{"num_hidden_layers": 14, "hidden_size": 576, "num_attention_heads": 9, "num_key_value_heads": 9, "head_dim": 64, "intermediate_size": 2304, "vocab_size": 11205, "hidden_act": "gelu", "norm": "layernorm", "norm_place": "pre", "norm_eps": 1e-05, "positions": "rope", "rope_theta": 10000.0, "rope_fraction": 0.25, "qk_norm": false, "attn_scale": 0.125, "bias": "none", "tie_word_embeddings": false, "parallel_block": true, "init": "uniform", "init_std_qkv": 0.0269, "init_std_o": 0.0, "init_std_up": 0.0269, "init_std_down": 0.0, "optimizer": "muon_variant", "learning_rate": 0.00572, "lr_mult_o": 4.0, "beta1": 0.9, "lr_head": 0.00487, "warmup_steps": 200, "schedule": "wsd", "decay_fraction": 0.836, "decay_shape": "linear", "final_lr_fraction": 0.0, "batch_tokens": [32768, 65536, 98304], "max_seq_len": 1024, "doc_mask": false, "train_tokens": 497800000, "max_steps": 8103, "dataset": "wikipedia_en"}
Each number is 200 + 30 x the weight over its row's rms, rounded and kept within 0 to 999. Layers, rows and columns count from 0. The size before them is the row's rms in percent of the matrix's.

# layer 10 MLP up, 2304x576, rms 0.088, rows 1309-1357, columns 504-575
098,205,198,232,178,162,226,212,187,248,176,202,215,210,207,233,201,173,220,186,223,139,183,233,217,195,190,186,237,115,256,219,224,190,217,186,174,188,186,215,204,225,257,216,197,185,239,169,172,256,184,181,266,154,184,177,166,229,176,193,222,204,242,230,229,207,193,255,181,276,170,160,211
108,157,218,212,202,223,236,146,167,228,201,142,267,219,199,208,200,207,207,222,221,188,227,248,169,236,205,213,237,186,256,162,198,200,212,206,211,247,201,258,179,149,187,204,216,196,176,188,197,187,204,195,188,239,183,173,178,169,144,145,181,191,181,183,173,230,215,207,256,180,239,253,265
095,189,224,161,244,161,174,193,182,216,193,210,209,174,206,184,195,246,206,214,200,210,198,190,207,171,180,148,154,189,178,247,218,196,191,159,195,193,150,250,221,229,226,204,184,224,186,202,201,176,237,190,148,244,194,234,188,220,155,215,153,214,215,170,166,191,187,192,221,189,204,180,179
100,199,190,247,243,193,247,214,177,223,192,153,170,162,259,192,199,165,196,245,227,195,191,199,233,222,218,301,159,255,235,210,115,205,194,207,167,173,229,207,205,227,175,207,249,231,197,181,244,210,200,221,154,161,188,219,221,183,203,198,164,163,188,219,219,211,195,205,193,193,214,228,209
100,224,209,123,234,184,160,197,208,202,214,196,215,212,229,204,233,207,230,218,276,200,200,217,165,215,198,206,261,204,191,226,180,185,222,199,241,218,216,218,214,225,214,217,220,142,171,194,159,192,220,184,200,236,197,151,232,262,203,193,214,214,195,225,191,227,190,257,217,249,218,177,242
102,192,269,165,164,168,212,257,209,146,231,208,171,223,182,149,170,200,224,167,196,189,169,159,172,218,210,225,187,228,162,235,222,153,187,173,234,209,166,188,195,183,174,193,200,177,281,166,251,258,128,238,117,182,190,211,201,194,183,193,204,238,246,243,218,161,194,149,187,165,141,211,222
092,210,251,185,205,166,146,210,187,169,200,237,241,189,139,247,209,216,196,213,209,201,176,187,182,211,208,179,213,223,184,162,220,192,157,272,186,215,193,230,235,236,219,203,194,158,206,205,204,256,229,192,134,177,153,148,190,188,144,153,180,199,199,173,250,219,211,229,234,207,216,230,205
101,192,267,205,220,190,173,195,197,206,261,207,272,206,165,203,185,218,172,220,189,207,237,241,150,253,223,253,206,165,191,241,165,207,211,201,207,182,210,180,207,187,200,160,225,213,204,228,206,129,142,223,241,209,256,212,200,202,194,225,179,173,182,219,219,186,213,237,214,258,225,185,200
105,223,175,211,133,169,177,189,243,194,174,192,247,231,234,203,177,185,161,177,207,194,193,201,231,223,187,224,216,209,192,199,224,174,219,263,186,188,176,210,203,170,194,171,171,170,167,200,180,216,168,214,224,183,213,230,194,193,137,178,246,237,198,225,174,176,245,207,208,247,224,249,187
098,243,176,184,214,197,186,201,192,199,184,231,190,182,221,184,203,215,206,196,220,186,225,139,193,210,225,205,204,159,171,187,170,192,167,174,227,149,185,186,173,201,238,142,196,208,170,225,189,221,249,194,240,195,199,188,192,176,170,249,211,184,212,180,220,211,206,177,174,248,188,217,202
101,177,223,232,222,198,210,150,146,222,191,218,185,196,196,201,173,175,169,227,185,152,173,195,243,195,209,213,228,224,209,164,121,195,132,224,224,221,252,208,183,179,144,284,233,237,195,235,193,175,280,217,235,182,158,223,193,213,160,207,179,231,213,229,160,244,179,187,167,219,200,229,259
093,182,187,217,242,223,200,180,262,172,170,212,192,169,183,205,229,197,165,175,211,155,164,186,191,221,167,205,222,223,185,190,126,195,206,178,159,221,205,202,229,196,148,194,221,232,197,179,172,240,223,209,194,261,190,161,245,268,154,198,197,204,203,144,175,202,204,202,228,235,225,165,158
098,217,190,173,195,184,249,196,192,169,238,221,229,238,212,192,194,154,204,201,176,126,250,232,267,125,194,198,193,210,196,179,230,210,163,247,256,165,194,174,185,212,169,195,217,184,185,191,212,205,184,227,190,220,180,189,237,166,186,184,216,206,128,179,197,188,185,193,196,149,241,217,254
101,205,221,209,183,220,183,205,227,164,252,205,194,191,177,228,220,202,150,224,202,156,133,183,173,205,195,233,247,208,187,243,202,243,219,191,180,203,181,180,206,185,171,196,159,171,212,186,165,182,201,182,174,229,244,154,185,220,176,207,218,224,254,172,263,187,218,196,153,213,191,215,143
102,218,171,249,196,213,221,216,220,224,159,228,189,201,208,199,199,185,162,179,246,191,179,161,186,153,185,221,229,234,215,184,243,208,209,197,211,194,210,189,190,203,202,222,188,202,224,186,197,253,226,247,241,137,166,217,188,223,206,191,218,253,190,201,198,166,207,178,153,182,217,236,225
103,185,220,185,116,218,231,205,208,199,208,207,209,210,190,230,222,204,202,233,256,255,178,215,193,228,212,235,192,150,242,194,194,195,228,164,191,164,174,234,150,205,207,184,199,199,162,258,175,216,195,182,225,134,205,175,237,194,204,215,200,190,164,202,174,205,147,268,200,169,219,184,160
098,205,169,163,225,190,232,191,213,234,223,199,178,206,170,202,198,201,182,208,206,180,185,183,186,180,172,196,187,197,209,159,154,226,228,209,178,205,210,182,267,152,190,165,221,206,189,181,192,214,201,193,228,183,191,204,221,217,215,182,208,195,141,187,169,247,179,231,203,184,232,190,154
103,170,210,228,226,210,188,221,246,196,230,225,195,214,206,236,157,171,244,200,210,242,207,188,197,236,142,196,204,184,149,169,185,230,210,193,229,190,221,216,168,215,189,208,182,227,197,179,238,213,146,146,204,200,204,161,246,226,242,203,205,236,249,204,195,255,204,232,198,240,203,195,207
103,182,256,176,202,180,240,193,217,198,194,220,181,216,269,263,199,207,233,194,179,138,175,203,193,210,182,195,220,189,145,225,193,222,197,208,223,208,198,210,209,184,162,134,193,190,183,170,185,225,230,186,169,222,189,224,170,211,193,222,193,148,257,205,203,199,190,214,227,255,214,169,146
104,224,190,199,147,206,240,221,184,193,208,209,198,182,234,200,223,196,232,236,238,193,202,211,203,221,228,198,237,172,167,219,208,176,190,248,176,163,189,214,192,173,203,206,234,167,209,132,226,248,183,217,151,253,262,183,248,217,149,259,162,168,212,188,202,155,210,250,246,252,179,203,230
097,187,170,225,233,209,146,148,187,214,198,178,210,211,203,237,205,181,155,225,235,175,194,158,215,242,173,224,261,132,166,246,203,194,163,207,137,210,220,251,250,207,213,199,185,217,194,192,166,253,222,169,260,194,199,189,139,203,218,177,218,187,195,236,180,205,229,194,243,263,176,227,218
103,230,180,280,187,269,217,224,258,234,177,135,185,199,175,152,225,233,187,235,190,135,204,207,133,168,195,170,183,157,233,242,253,222,183,198,255,190,168,221,188,180,207,167,188,206,120,251,216,230,235,234,196,213,209,205,217,178,191,268,167,194,238,163,245,225,221,227,166,232,215,216,236
099,186,202,203,228,148,194,171,179,207,165,176,182,266,213,238,211,195,159,151,238,214,164,193,215,196,238,186,150,241,217,170,189,203,260,179,175,171,233,185,205,235,234,188,160,184,122,234,187,180,162,149,180,169,162,258,205,204,189,165,196,216,213,169,177,277,193,230,226,207,206,257,249
101,227,182,154,187,181,178,186,220,225,203,108,203,178,170,240,185,217,196,208,185,201,220,153,198,208,152,220,217,256,183,141,179,175,165,176,219,234,111,270,163,195,176,175,187,160,147,212,171,209,209,235,195,207,142,181,185,233,201,147,202,218,194,226,242,269,229,235,196,240,213,220,192
109,203,205,184,230,214,207,184,219,178,225,146,252,226,219,197,254,165,186,224,190,179,198,201,157,245,220,165,220,196,184,208,244,176,204,186,215,207,203,195,190,192,205,211,188,166,175,255,208,232,246,189,214,209,177,227,211,227,180,234,202,194,174,208,233,212,175,169,218,165,245,177,160
098,216,239,248,213,225,238,194,199,232,195,171,177,200,173,247,232,240,236,195,228,209,164,227,227,185,227,184,228,228,239,244,219,186,244,204,242,206,171,185,220,150,233,217,234,202,194,190,201,222,197,181,194,232,140,196,272,195,183,163,181,232,190,192,140,208,188,224,206,175,221,158,198
097,250,209,202,202,239,166,171,202,205,223,197,197,245,186,248,205,241,187,224,177,231,250,239,217,163,169,268,164,197,181,236,195,191,211,221,219,178,223,186,177,261,185,236,207,163,241,247,167,198,218,203,167,209,199,179,159,192,165,227,187,205,193,213,231,197,135,225,229,206,219,155,159
104,223,225,138,199,217,164,246,174,182,189,290,163,224,189,192,218,183,241,181,202,258,227,216,204,208,190,238,172,222,190,231,229,202,213,183,240,211,188,195,186,207,183,246,198,154,212,136,191,199,186,227,128,252,175,191,172,144,189,163,227,225,209,154,164,164,192,193,188,164,168,135,190
094,227,231,237,220,241,157,183,196,188,184,222,219,167,136,235,231,242,147,181,222,191,184,184,210,220,250,193,224,175,185,219,210,187,233,166,210,140,254,246,210,176,170,225,159,207,160,217,148,189,214,205,157,210,160,199,204,226,178,217,243,201,202,192,201,181,204,253,233,233,179,227,182
098,214,217,224,188,198,189,182,147,217,124,182,214,153,157,231,200,179,209,162,181,168,250,163,213,215,188,158,239,190,185,239,210,196,223,164,201,188,233,179,143,179,207,197,213,221,200,189,179,236,225,238,167,159,218,250,231,253,240,198,187,211,182,148,214,192,178,162,197,184,212,203,153
103,258,224,211,230,173,178,214,150,163,184,222,274,187,214,206,214,197,179,233,189,193,216,230,128,223,159,205,177,182,179,198,148,202,187,183,208,183,239,194,169,215,204,180,217,227,185,194,173,244,201,199,222,237,184,200,231,193,222,182,217,218,176,191,195,207,179,185,207,174,201,215,200
103,198,209,235,242,190,222,169,214,183,243,234,206,168,175,190,154,173,203,213,222,210,202,221,253,143,177,204,209,214,208,239,238,255,183,235,234,184,225,124,231,130,219,209,204,165,218,226,197,206,251,176,173,194,226,203,284,219,224,142,209,199,136,173,164,183,187,175,167,188,193,216,218
118,203,141,199,183,178,224,231,168,220,179,200,211,231,202,204,241,163,249,198,220,158,222,198,155,195,193,210,192,232,153,163,158,189,197,246,141,186,184,197,198,185,220,211,225,237,189,189,164,183,212,201,180,238,263,243,204,171,235,190,145,221,213,215,238,210,179,185,190,200,146,112,233
099,223,223,176,246,201,176,214,257,199,187,255,225,190,234,220,149,212,224,190,204,229,164,209,159,250,243,193,220,161,192,212,189,213,170,176,159,221,242,152,203,222,235,245,203,152,148,220,245,122,203,231,216,205,180,176,211,188,221,203,154,152,204,195,184,287,247,231,193,207,212,221,162
098,198,195,210,150,236,201,182,198,187,225,198,256,179,215,195,179,179,230,144,281,199,219,175,240,210,263,186,228,210,185,259,185,169,176,236,179,181,231,280,223,228,181,243,224,211,260,215,193,202,203,198,201,208,190,207,171,217,222,255,182,177,206,220,210,235,226,190,191,199,162,242,212
096,223,187,201,157,201,194,200,206,192,211,229,174,194,241,221,216,201,214,185,214,211,184,206,148,191,160,208,197,202,189,160,202,178,202,182,212,232,192,213,187,173,200,178,212,256,204,202,229,163,207,178,231,167,194,197,190,214,205,205,159,248,194,201,195,239,158,241,151,236,215,154,256
098,274,202,229,182,217,202,176,184,274,178,248,177,187,191,181,241,225,219,194,184,168,218,187,181,165,241,195,149,244,182,199,198,149,198,198,179,189,188,210,201,216,227,197,205,176,199,232,194,239,210,201,175,240,164,209,197,171,199,206,210,222,183,210,198,204,210,216,210,141,183,166,172
100,219,194,201,215,215,212,151,229,188,203,236,172,241,195,160,186,205,229,166,194,226,181,168,228,164,224,172,239,213,208,185,177,165,201,235,213,180,214,200,227,187,171,203,192,202,214,174,206,186,203,193,209,199,223,173,230,288,263,184,171,250,262,201,173,202,193,187,219,164,168,231,181
099,224,151,183,210,180,228,135,207,208,193,184,263,188,199,213,159,170,205,215,225,232,154,186,194,224,200,219,232,162,207,190,184,214,167,227,162,188,145,196,226,154,210,222,228,199,196,211,200,183,206,220,210,185,196,189,254,251,222,223,264,231,149,201,200,156,244,232,162,199,209,197,221
101,237,196,233,193,200,204,197,206,193,285,203,180,204,158,213,210,153,227,176,247,195,189,230,186,232,209,219,181,168,160,197,137,185,197,183,195,235,212,223,213,191,235,186,147,206,199,155,222,179,201,200,209,213,260,181,160,202,160,124,171,196,187,243,196,251,149,173,194,178,207,228,194
099,189,247,209,210,242,174,264,173,153,221,230,196,237,205,168,197,242,168,208,233,190,236,216,253,231,227,181,249,216,200,159,139,201,181,227,140,150,190,214,257,240,245,225,195,269,183,196,174,171,164,184,209,93,236,209,224,231,199,189,191,233,252,227,192,199,180,176,178,236,230,211,157
099,163,241,231,231,217,203,199,217,242,225,242,166,174,125,231,263,225,202,197,238,206,162,230,218,178,223,165,183,276,169,205,208,167,206,187,215,215,221,191,194,227,170,213,208,177,137,205,228,165,173,148,227,173,178,210,233,225,218,252,218,166,136,207,214,188,185,221,184,250,162,187,233
104,209,149,219,204,225,202,216,210,194,212,227,244,217,233,229,189,195,270,176,212,265,143,248,226,233,189,140,213,200,217,216,140,172,162,159,202,182,158,169,179,196,252,210,151,180,164,219,154,183,216,173,223,184,219,216,223,178,240,147,217,185,214,190,212,176,240,162,169,172,197,251,198
097,199,189,179,222,155,158,176,173,164,168,225,167,213,200,186,181,231,222,177,235,204,161,175,257,199,227,170,195,287,222,194,153,162,192,202,225,212,188,233,170,184,183,229,188,216,228,130,151,201,155,217,167,217,196,185,194,259,204,179,173,178,180,157,217,213,187,222,183,195,250,184,171
098,201,213,262,139,150,147,271,249,218,126,207,219,169,201,156,206,204,170,204,213,204,216,188,254,140,183,210,222,191,247,153,156,196,197,187,214,229,238,223,228,239,251,178,203,242,181,157,192,199,200,218,210,168,208,163,180,211,239,193,214,219,170,245,194,252,202,196,214,267,229,226,207
104,162,184,206,162,270,180,214,182,245,203,185,184,224,233,254,190,230,186,135,184,152,200,190,245,229,261,200,137,269,201,164,212,212,168,169,205,196,212,230,177,160,221,187,254,195,258,227,183,211,171,202,187,187,202,260,219,172,211,170,203,165,190,231,220,226,225,161,220,215,219,151,222
100,255,246,175,232,169,170,255,226,230,160,210,192,206,212,222,178,246,130,190,158,162,202,173,201,161,131,241,267,141,198,279,244,250,225,213,190,169,224,266,157,170,201,212,207,191,263,232,183,223,212,211,222,159,242,279,241,156,154,162,186,254,199,188,189,225,250,212,243,191,173,222,221
095,161,150,225,197,213,231,221,210,209,194,149,231,235,227,227,207,285,210,214,171,210,220,237,175,204,163,215,210,202,177,220,181,197,113,214,225,190,220,236,169,159,196,139,161,209,202,224,239,240,209,241,173,142,207,156,155,191,183,162,200,127,194,169,156,202,170,225,239,200,226,160,151
095,215,206,236,193,136,175,213,193,239,199,208,159,139,183,189,183,228,190,157,205,204,217,141,212,184,215,199,202,173,253,218,215,246,217,172,263,146,222,210,264,227,199,187,181,187,189,250,187,157,212,107,219,232,232,245,188,209,254,239,207,208,204,196,182,241,215,235,220,226,210,168,176
# layer 10 MLP down (transposed), 2304x576, rms 0.0489, rows 1309-1356, columns 504-575
093,230,184,137,213,237,200,211,259,197,148,164,231,188,166,200,189,214,212,190,112,202,207,220,236,230,188,195,139,248,118,183,189,214,216,191,222,263,128,216,192,219,205,200,207,223,215,289,212,273,191,226,223,158,213,225,162,181,208,173,172,216,192,204,204,162,274,154,249,170,194,213,191
117,214,175,224,203,202,188,186,132,252,239,216,179,211,196,195,124,200,249,192,148,230,168,182,166,221,187,170,246,263,181,161,238,218,196,199,183,203,213,185,147,164,181,191,230,233,256,177,218,249,215,212,242,189,190,210,225,201,170,185,157,189,258,160,163,189,199,198,187,178,183,269,206
102,183,165,193,165,185,194,126,214,157,197,160,190,206,209,211,215,169,209,249,234,240,125,135,183,235,205,224,219,181,217,164,211,236,242,181,281,207,186,163,205,214,190,157,206,189,180,181,244,173,209,221,230,175,143,154,167,211,263,145,215,211,165,232,225,230,242,169,223,218,183,278,210
104,181,209,172,175,229,188,154,174,180,170,227,192,204,202,206,192,162,182,207,200,169,181,199,197,181,196,183,262,144,200,163,198,192,198,202,215,271,223,287,161,225,151,180,214,240,214,201,178,184,195,240,238,202,201,133,166,174,142,233,199,213,174,200,177,216,196,228,204,145,166,161,204
104,182,234,198,195,232,175,241,229,199,188,181,152,201,158,203,266,174,251,242,217,219,179,228,174,204,188,210,187,210,185,209,239,252,196,179,198,193,182,234,173,206,245,247,185,181,246,140,196,189,146,209,251,225,196,173,228,192,199,183,193,141,210,186,192,212,235,162,182,190,204,159,187
101,260,179,193,272,200,214,231,181,270,166,140,200,240,223,207,212,159,210,195,236,195,227,243,203,200,189,199,211,219,266,173,230,206,217,207,170,250,178,185,183,166,208,201,212,195,186,154,184,166,257,204,220,188,200,210,201,240,215,167,164,153,142,174,210,243,187,198,178,231,241,178,203
090,207,214,250,170,147,230,250,209,220,207,187,138,220,194,191,128,152,158,223,183,242,137,206,219,212,173,207,161,250,185,299,210,199,212,201,226,221,159,222,202,190,224,199,211,155,176,211,157,227,165,169,158,209,200,227,207,209,197,191,191,222,138,203,230,146,196,218,170,244,200,172,194
097,238,176,211,182,191,250,226,263,214,236,183,152,192,243,149,193,234,250,213,150,178,218,196,282,207,174,170,231,244,238,193,274,148,186,203,203,172,169,174,187,139,157,202,123,165,239,175,189,227,235,208,177,229,145,142,218,179,211,191,215,234,220,160,228,200,192,208,236,184,224,223,203
105,220,171,155,197,164,188,217,240,183,138,153,161,184,200,142,268,142,234,213,285,221,212,238,191,232,220,185,215,241,247,179,206,154,251,209,181,175,208,236,126,164,207,145,250,244,225,148,221,182,249,193,211,241,175,160,191,203,217,229,220,176,179,183,192,173,183,272,237,227,244,171,203
098,184,188,219,215,187,232,205,188,192,159,174,214,174,148,253,191,200,228,227,205,246,198,227,232,241,174,180,220,235,193,227,160,213,138,225,181,235,192,175,267,227,147,251,189,232,194,181,168,193,207,161,183,207,170,203,192,164,207,182,232,213,188,214,192,199,174,223,185,164,196,174,188
097,232,196,234,191,180,207,217,197,187,216,152,161,248,256,226,221,204,201,210,212,206,216,172,236,210,261,184,221,183,195,180,250,229,225,136,186,178,200,272,171,164,182,162,213,223,273,222,195,183,152,199,222,221,185,199,192,182,250,176,257,162,200,185,190,230,125,195,196,181,216,243,131
093,233,236,187,173,170,223,234,227,250,215,214,201,259,207,223,214,291,208,234,194,167,197,211,166,201,232,195,238,204,181,187,270,212,221,204,205,162,227,217,175,201,267,171,213,168,205,205,184,171,231,226,195,193,202,247,143,165,179,134,177,191,198,227,258,210,189,191,192,162,192,212,217
096,178,123,243,228,199,201,226,145,171,181,188,190,154,160,212,205,199,164,198,180,275,197,212,220,258,160,194,227,177,218,171,232,238,166,204,142,221,175,162,189,236,224,214,197,193,206,160,167,226,235,221,174,197,188,178,213,230,193,199,127,216,200,229,194,143,237,200,217,172,213,213,164
103,213,190,252,215,167,229,199,147,216,191,186,189,141,231,166,192,153,229,173,247,174,200,253,208,219,233,222,194,161,254,204,177,222,163,219,184,189,219,269,193,172,192,163,215,185,208,140,201,164,190,197,209,192,186,169,221,229,179,195,208,238,207,202,175,239,221,132,235,183,245,185,209
105,162,155,165,203,206,178,193,224,188,225,148,201,198,231,166,147,198,246,212,212,223,181,194,199,232,251,197,245,244,255,189,218,237,212,140,269,164,201,216,183,188,152,170,180,245,208,246,212,164,191,230,213,214,217,187,209,181,179,243,206,197,163,180,191,171,207,182,237,167,192,214,202
102,198,140,162,247,240,182,170,212,209,229,183,228,217,186,179,218,213,194,124,172,152,213,147,209,186,160,173,210,207,161,242,205,189,206,227,234,223,227,166,250,163,215,257,204,204,195,134,211,176,215,211,173,245,191,210,178,219,148,216,211,207,247,223,179,193,161,152,216,218,238,199,259
106,238,229,171,199,240,136,195,215,215,189,228,212,166,236,190,157,186,126,200,173,259,224,232,165,230,230,237,223,148,218,154,263,204,182,197,223,184,230,152,206,208,225,215,226,163,228,182,220,178,192,233,214,206,227,193,211,206,178,221,225,279,218,199,169,195,230,210,190,209,181,228,190
104,186,194,249,125,181,192,176,179,195,203,239,214,157,200,219,163,202,160,203,205,181,230,165,257,201,234,137,234,168,271,170,139,188,224,274,184,217,172,183,227,180,207,186,199,182,230,246,192,156,209,244,209,175,183,245,176,145,139,200,193,183,163,268,199,250,226,147,236,144,156,212,203
100,213,202,245,196,200,164,238,230,186,191,178,206,164,197,124,193,183,168,193,189,229,164,250,245,176,214,206,191,200,241,221,178,183,172,188,231,195,182,165,242,193,213,244,193,189,241,185,184,200,188,241,209,194,188,204,257,192,196,234,219,219,140,184,200,173,214,186,245,183,254,216,213
105,218,183,204,170,188,211,114,204,183,192,243,204,177,143,171,269,163,211,183,140,170,146,177,182,193,190,185,218,207,185,189,221,196,196,198,130,156,202,243,162,206,241,213,251,169,240,221,248,163,200,214,234,229,168,154,205,244,177,224,254,199,194,229,189,179,181,230,136,158,159,209,168
102,199,166,165,200,143,214,196,176,170,169,261,240,206,263,149,150,213,128,158,196,207,246,228,230,196,184,194,183,233,207,144,175,226,192,180,216,221,176,244,180,170,197,214,187,194,176,235,207,206,188,186,207,195,203,239,192,200,227,221,205,172,212,182,182,205,213,187,274,242,207,220,202
108,108,196,131,174,149,158,251,217,176,234,201,198,184,161,189,159,207,186,177,205,224,202,208,205,224,215,172,224,233,196,185,159,152,208,149,183,206,173,188,180,197,257,186,159,211,209,206,224,192,160,183,259,175,157,177,181,187,156,160,181,227,180,231,182,179,198,264,183,185,199,215,156
097,218,210,258,214,187,254,209,203,198,253,234,138,124,206,170,193,192,177,143,202,202,186,227,252,193,225,190,249,219,190,218,247,228,171,148,201,179,192,258,225,191,234,197,193,159,242,155,162,213,200,232,215,176,178,211,165,188,187,199,182,125,209,225,222,175,182,196,179,245,197,146,172
098,193,217,249,186,245,269,191,227,209,146,198,210,209,260,166,227,130,203,228,199,122,197,177,228,192,226,149,222,194,252,275,267,232,149,239,190,141,161,230,254,177,183,192,186,208,252,238,234,218,200,214,189,230,185,238,229,177,201,205,223,159,228,148,243,229,207,218,167,185,209,187,217
115,242,245,231,245,154,208,185,184,200,211,191,172,162,236,180,187,205,241,248,224,167,261,229,188,168,213,197,199,238,242,143,214,154,178,200,204,201,196,218,170,206,243,181,240,155,230,225,186,213,216,211,219,206,158,177,192,151,234,166,239,237,191,192,204,199,234,224,209,191,146,156,185
092,215,142,214,174,183,179,176,196,191,185,265,186,188,194,191,202,163,179,171,200,153,202,127,169,162,216,176,164,191,160,138,237,186,195,169,198,191,208,248,216,201,183,175,262,209,232,173,184,227,210,163,252,169,238,188,98,173,200,224,190,175,164,214,168,180,198,259,174,211,213,146,168
097,259,248,182,165,195,181,169,189,233,193,174,219,206,159,190,214,192,253,156,258,175,230,141,220,252,224,245,231,153,202,194,187,271,210,186,206,208,147,197,200,178,198,183,183,136,199,224,212,218,239,200,216,172,210,138,180,238,190,191,191,223,186,219,144,182,227,191,219,175,209,159,239
101,192,185,240,208,162,242,190,216,132,213,169,197,138,243,176,243,232,144,168,229,169,201,174,253,142,148,203,196,219,280,192,209,232,211,168,207,173,233,208,190,166,184,190,147,189,109,149,193,149,245,240,203,240,192,205,209,228,227,225,187,242,193,209,255,232,165,247,174,201,244,214,153
093,206,181,214,183,186,197,223,208,186,221,208,195,199,239,182,158,196,217,227,231,214,175,205,214,169,200,184,204,163,244,148,203,201,191,245,208,205,226,164,178,165,207,191,201,216,190,254,206,197,238,264,205,155,209,237,173,179,172,210,127,192,183,252,192,239,179,198,175,186,144,166,167
096,138,248,173,230,193,153,191,198,150,219,209,174,147,288,197,180,162,221,208,173,160,164,206,236,209,198,275,188,213,166,184,188,239,216,214,251,160,160,155,218,224,198,195,176,177,237,217,259,260,220,150,227,212,181,171,244,231,148,231,231,239,241,195,147,189,158,186,188,222,198,142,155
101,273,228,201,177,220,192,183,161,243,244,188,195,226,194,228,190,204,179,213,153,194,184,209,195,130,191,202,163,245,223,172,214,221,229,148,186,215,179,179,174,245,220,218,225,240,214,259,191,164,172,221,146,173,237,195,219,180,208,183,183,153,209,209,161,214,253,197,188,226,210,209,159
106,162,217,188,169,134,194,216,174,219,179,215,200,211,198,185,232,199,242,206,140,190,179,213,241,294,232,170,210,169,271,238,206,198,241,204,153,251,158,229,182,196,184,188,249,178,226,229,211,239,155,260,216,166,200,203,185,175,261,244,176,189,195,190,203,206,159,171,213,167,180,206,226
126,210,208,167,157,268,198,223,116,265,220,127,238,215,192,191,250,238,147,192,202,214,227,174,214,227,144,249,232,129,179,194,219,227,218,232,151,178,201,204,153,220,218,197,230,140,196,191,209,208,216,209,160,217,217,210,200,176,185,221,170,155,204,234,240,198,113,226,185,267,177,168,214
100,250,152,144,208,168,218,180,142,195,149,160,215,203,209,132,237,207,178,242,211,217,242,139,198,200,191,213,150,216,226,250,174,147,230,217,223,228,198,136,190,154,196,227,175,210,208,175,225,225,203,190,168,233,221,192,176,238,159,236,236,244,208,201,190,164,188,215,242,192,158,152,258
099,210,175,234,239,200,183,262,204,226,135,202,190,204,235,206,221,229,207,208,131,191,185,183,208,205,175,231,129,160,176,191,193,179,158,173,261,231,206,191,162,237,217,153,213,197,150,203,221,160,214,211,153,179,205,181,135,164,218,174,187,265,212,165,194,175,172,206,155,204,187,209,219
096,220,207,185,181,150,204,202,208,209,220,186,242,194,243,189,192,184,183,183,195,202,145,167,191,173,181,160,163,257,265,231,209,186,200,238,164,204,178,227,259,164,193,209,227,217,173,152,150,197,244,200,219,122,212,216,224,165,226,173,203,202,207,246,241,192,185,166,203,221,194,267,196
101,178,142,201,261,252,210,169,205,235,245,176,174,196,194,185,150,151,225,160,223,249,188,255,218,223,185,203,205,201,183,151,186,239,202,171,178,201,188,204,196,167,212,174,185,214,168,176,202,187,171,199,191,157,230,132,188,146,198,192,198,156,203,175,183,230,212,117,201,188,208,200,230
098,180,176,187,198,215,190,174,149,154,147,215,173,198,224,248,200,212,218,216,216,228,204,181,167,211,159,232,169,190,182,177,214,182,161,168,178,190,181,217,173,258,154,217,218,192,234,164,166,196,260,157,199,241,158,186,183,184,256,229,219,240,186,141,168,204,171,179,160,220,218,217,199
101,206,192,171,226,149,192,214,172,195,176,227,204,221,194,197,203,202,224,187,182,162,133,231,186,192,241,222,202,237,220,186,231,209,227,178,213,247,243,215,178,212,157,173,184,166,211,158,204,192,216,176,223,197,244,186,234,194,154,178,187,226,160,228,167,222,230,189,166,230,237,211,206
100,201,140,156,200,235,202,135,201,184,137,181,202,162,213,196,202,204,169,204,158,183,147,197,181,157,219,199,207,204,205,201,239,221,219,200,208,176,158,225,184,132,197,152,228,183,229,266,252,166,156,181,177,209,217,187,226,210,153,196,194,180,235,160,178,146,196,221,164,235,190,214,220
098,194,195,221,157,203,178,147,181,195,211,187,183,142,196,178,218,249,206,210,221,217,216,190,158,184,210,210,251,252,225,185,217,193,177,143,212,199,212,196,210,174,172,210,194,191,179,195,257,198,210,227,214,199,157,172,211,215,199,218,170,156,206,203,228,211,194,206,193,208,143,229,233
100,185,180,213,218,190,254,219,170,158,241,178,246,232,203,186,214,198,180,187,217,202,132,196,172,217,252,180,233,269,249,204,223,209,222,242,181,173,234,197,196,232,231,247,199,192,202,252,240,169,205,159,233,166,201,189,198,178,255,181,164,180,209,225,113,178,225,163,191,166,203,156,218
110,211,219,223,228,175,157,195,217,166,174,249,219,180,138,156,187,224,194,210,183,170,207,179,197,171,253,210,215,197,170,207,162,234,180,224,196,202,205,122,205,200,201,259,239,212,205,227,223,240,222,253,181,216,187,195,169,159,222,228,159,200,182,182,232,254,225,182,200,172,194,140,205
095,185,179,216,190,172,232,241,187,238,174,211,144,202,195,190,221,206,232,231,186,156,222,186,149,158,231,191,167,161,152,235,236,192,206,187,234,218,229,206,157,279,182,168,170,209,235,222,223,218,299,187,270,173,178,160,201,196,251,209,218,166,179,232,252,218,215,248,219,167,133,197,189
097,200,216,170,212,189,169,202,210,173,144,155,185,206,219,152,235,233,233,193,204,160,261,149,155,221,181,185,192,220,158,173,215,170,176,201,166,237,187,197,204,187,235,149,233,138,201,190,178,187,227,134,267,208,147,182,214,209,200,182,204,270,192,201,193,195,198,199,207,260,149,185,194
104,196,244,193,181,208,154,121,152,181,207,217,247,196,207,210,160,200,178,214,215,186,192,191,204,191,241,234,202,194,163,158,216,185,175,178,182,233,158,246,195,153,158,249,183,234,192,229,237,237,202,227,216,215,180,198,179,175,127,278,178,210,163,176,206,169,130,267,184,147,158,198,182
098,165,219,180,179,224,166,219,199,221,162,174,218,197,141,153,193,133,215,218,215,200,215,196,216,183,138,144,214,231,230,159,196,195,229,270,183,191,248,206,232,215,201,190,218,208,138,193,192,219,154,168,236,220,224,134,212,244,210,198,248,200,195,163,209,213,176,253,221,185,191,213,193
095,236,188,165,185,146,142,196,122,161,170,231,188,183,166,175,218,177,191,189,160,254,200,193,275,211,212,192,179,200,200,180,236,171,263,251,209,188,195,173,206,235,227,245,215,228,241,159,158,231,175,236,174,249,217,235,209,187,186,254,197,232,263,240,244,222,242,208,195,182,141,255,246